From a checkpoint of a small transformer trained on Wikipedia: vocabulary 2119, 183M tokens.
Each number is 50 + 10 x the weight over the matrix's rms, rounded and kept within 0 to 99. Layers, rows and columns count from 0.

# layer 2 MLP up, 768x192, rms 0.187, rows 593-600, columns 96-191
52 53 57 65 29 48 41 60 35 50 60 62 64 51 38 60 43 45 56 56 48 40 40 61 44 40 52 39 45 42 58 33 57 43 49 57 74 48 44 63 39 56 53 43 55 41 53 31 30 47 44 66 49 44 49 59 30 49 72 39 55 55 47 44 60 74 56 56 62 46 57 51 41 58 59 47 54 36 52 63 41 37 36 35 46 52 53 59 46 48 39 48 64 63 42 41
39 40 46 53 51 59 59 58 42 34 69 63 52 40 43 40 40 60 44 54 53 55 55 44 41 43 39 55 45 65 45 54 55 39 32 73 50 47 42 48 60 44 41 49 74 66 60 48 35 28 61 48 57 43 72 70 58 48 57 68 61 53 46 53 36 35 54 67 44 45 43 43 66 59 38 38 38 56 70 49 44 61 41 67 38 47 70 47 42 43 45 55 41 57 40 44
38 44 56 32 48 72 58 45 59 68 62 43 66 50 49 55 58 54 69 42 40 47 49 48 51 60 45 42 55 49 44 48 38 31 55 47 57 68 38 31 73 60 39 61 73 60 59 69 55 41 49 67 33 53 65 47 48 59 62 52 63 72 61 47 40 57 42 63 46 57 51 63 48 56 39 34 40 57 61 41 49 46 63 32 46 61 58 50 50 55 49 48 54 55 41 49
44 63 48 45 63 57 37 49 39 31 51 43 56 74 48 43 54 61 37 45 62 42 61 55 38 52 43 62 57 61 69 50 40 48 56 51 51 54 56 42 41 39 42 36 40 42 43 61 40 53 50 52 46 54 46 47 62 48 31 46 64 50 39 66 65 53 16 33 45 34 63 42 50 40 76 41 55 41 40 57 50 46 55 46 62 59 56 40 58 55 44 72 30 52 73 54
54 49 41 50 50 44 55 36 57 56 64 46 38 47 55 54 46 30 61 53 46 33 61 46 48 45 47 50 62 43 46 53 57 44 49 46 57 54 32 54 50 59 47 43 48 59 49 46 40 46 53 60 38 45 46 49 60 51 53 35 56 47 54 46 28 47 55 41 56 49 38 42 38 46 31 50 54 39 45 54 58 36 55 57 51 58 50 49 49 63 55 58 55 34 43 53
49 52 46 51 53 39 58 48 44 52 54 63 44 49 61 59 56 43 44 38 46 67 49 47 42 43 38 52 66 55 52 52 52 59 56 64 61 63 57 47 57 53 56 52 61 50 51 61 56 44 49 32 46 54 46 57 53 41 29 42 55 53 61 40 48 35 51 35 57 71 50 43 55 65 49 61 54 66 57 59 40 43 23 68 42 59 56 51 35 58 59 65 32 57 56 39
61 44 44 62 36 46 37 52 50 57 34 48 41 40 45 60 51 40 54 61 51 53 48 64 56 41 41 54 49 42 39 61 60 57 61 67 41 46 56 43 40 61 48 47 56 55 44 44 49 55 31 59 53 64 40 56 47 36 47 51 61 55 39 59 55 51 42 54 62 45 52 59 53 43 65 47 49 59 33 64 61 48 42 51 50 64 53 45 48 54 62 60 40 45 54 49
54 43 42 45 43 44 56 53 53 29 48 50 58 49 64 47 37 24 35 50 41 48 56 49 63 78 59 51 53 48 50 37 54 63 46 49 74 54 49 63 36 44 51 22 49 49 38 54 49 46 50 52 64 42 74 49 39 49 32 77 63 63 54 37 50 57 54 50 49 38 52 50 49 60 41 33 59 51 49 54 53 51 61 55 46 67 57 54 59 55 62 47 59 48 59 42
# layer 2 MLP down (transposed), 768x192, rms 0.182, rows 593-599, columns 96-191
36 48 54 53 50 38 47 49 53 47 57 41 65 62 26 45 55 55 49 44 49 52 56 56 39 27 45 49 54 46 47 44 53 35 60 52 46 49 50 67 36 60 45 57 42 52 53 53 55 48 53 54 46 68 46 47 50 49 32 36 56 47 53 55 63 41 40 53 58 49 41 61 50 36 44 46 42 62 64 43 74 46 60 49 48 59 53 65 63 41 68 58 50 70 50 42
48 27 49 38 51 52 53 68 61 70 57 64 47 41 66 31 49 65 58 52 58 56 51 45 48 59 40 62 58 42 62 61 54 67 47 49 26 52 55 68 53 48 59 27 34 53 29 41 43 55 23 49 65 46 36 40 49 60 54 37 43 47 60 56 60 40 39 46 45 46 54 53 43 69 51 32 44 39 59 49 46 38 68 44 41 48 55 53 45 51 53 48 49 65 65 58
64 53 51 48 30 53 48 74 54 68 47 49 70 50 34 49 54 47 62 65 49 51 50 51 40 72 40 47 49 58 28 54 30 48 51 39 50 40 48 48 48 58 32 47 29 42 53 34 40 57 62 50 51 63 40 48 57 42 47 46 53 56 47 60 48 58 49 55 60 41 42 53 46 43 49 51 36 57 56 39 58 56 34 47 71 70 37 45 48 48 45 48 49 33 42 59
61 56 55 67 41 54 42 45 45 53 45 47 48 43 37 49 55 69 48 47 55 67 41 28 40 70 32 50 61 44 52 33 64 54 42 66 60 39 53 56 28 29 51 69 47 48 51 50 23 47 57 61 47 47 46 58 45 37 41 55 57 47 60 60 43 65 59 60 39 49 49 46 52 50 49 37 44 47 64 27 53 54 57 55 43 46 46 71 65 45 38 39 39 47 42 54
59 56 71 53 55 56 55 46 41 52 36 52 42 36 45 34 48 54 50 63 51 54 59 46 52 63 51 46 53 45 47 42 45 46 44 70 60 52 40 51 48 62 53 55 40 45 52 49 63 58 49 48 36 27 57 38 32 66 45 53 47 44 55 51 55 63 39 47 60 50 46 53 57 28 59 55 41 55 50 40 41 52 60 57 57 51 52 33 44 41 63 51 32 51 59 56
48 51 35 50 46 54 36 45 50 54 48 48 66 48 53 68 65 20 38 34 47 43 45 45 64 53 68 48 44 53 44 70 51 74 67 48 37 36 54 43 65 56 52 51 46 68 56 45 37 57 59 54 26 43 39 46 40 43 56 43 54 54 61 34 56 51 54 63 45 43 40 59 46 42 61 24 42 51 54 42 46 56 59 46 52 44 52 56 53 66 51 56 42 42 51 42
59 40 42 54 54 52 53 55 54 55 48 64 57 49 59 39 30 58 55 45 55 61 73 50 51 61 61 53 61 66 44 25 48 43 42 40 32 51 46 43 57 37 51 51 55 54 38 48 40 72 52 58 43 54 68 34 71 37 52 45 67 33 45 39 62 57 38 32 57 62 43 50 51 56 28 51 44 59 63 54 42 34 40 52 66 17 49 48 36 58 62 34 52 51 61 52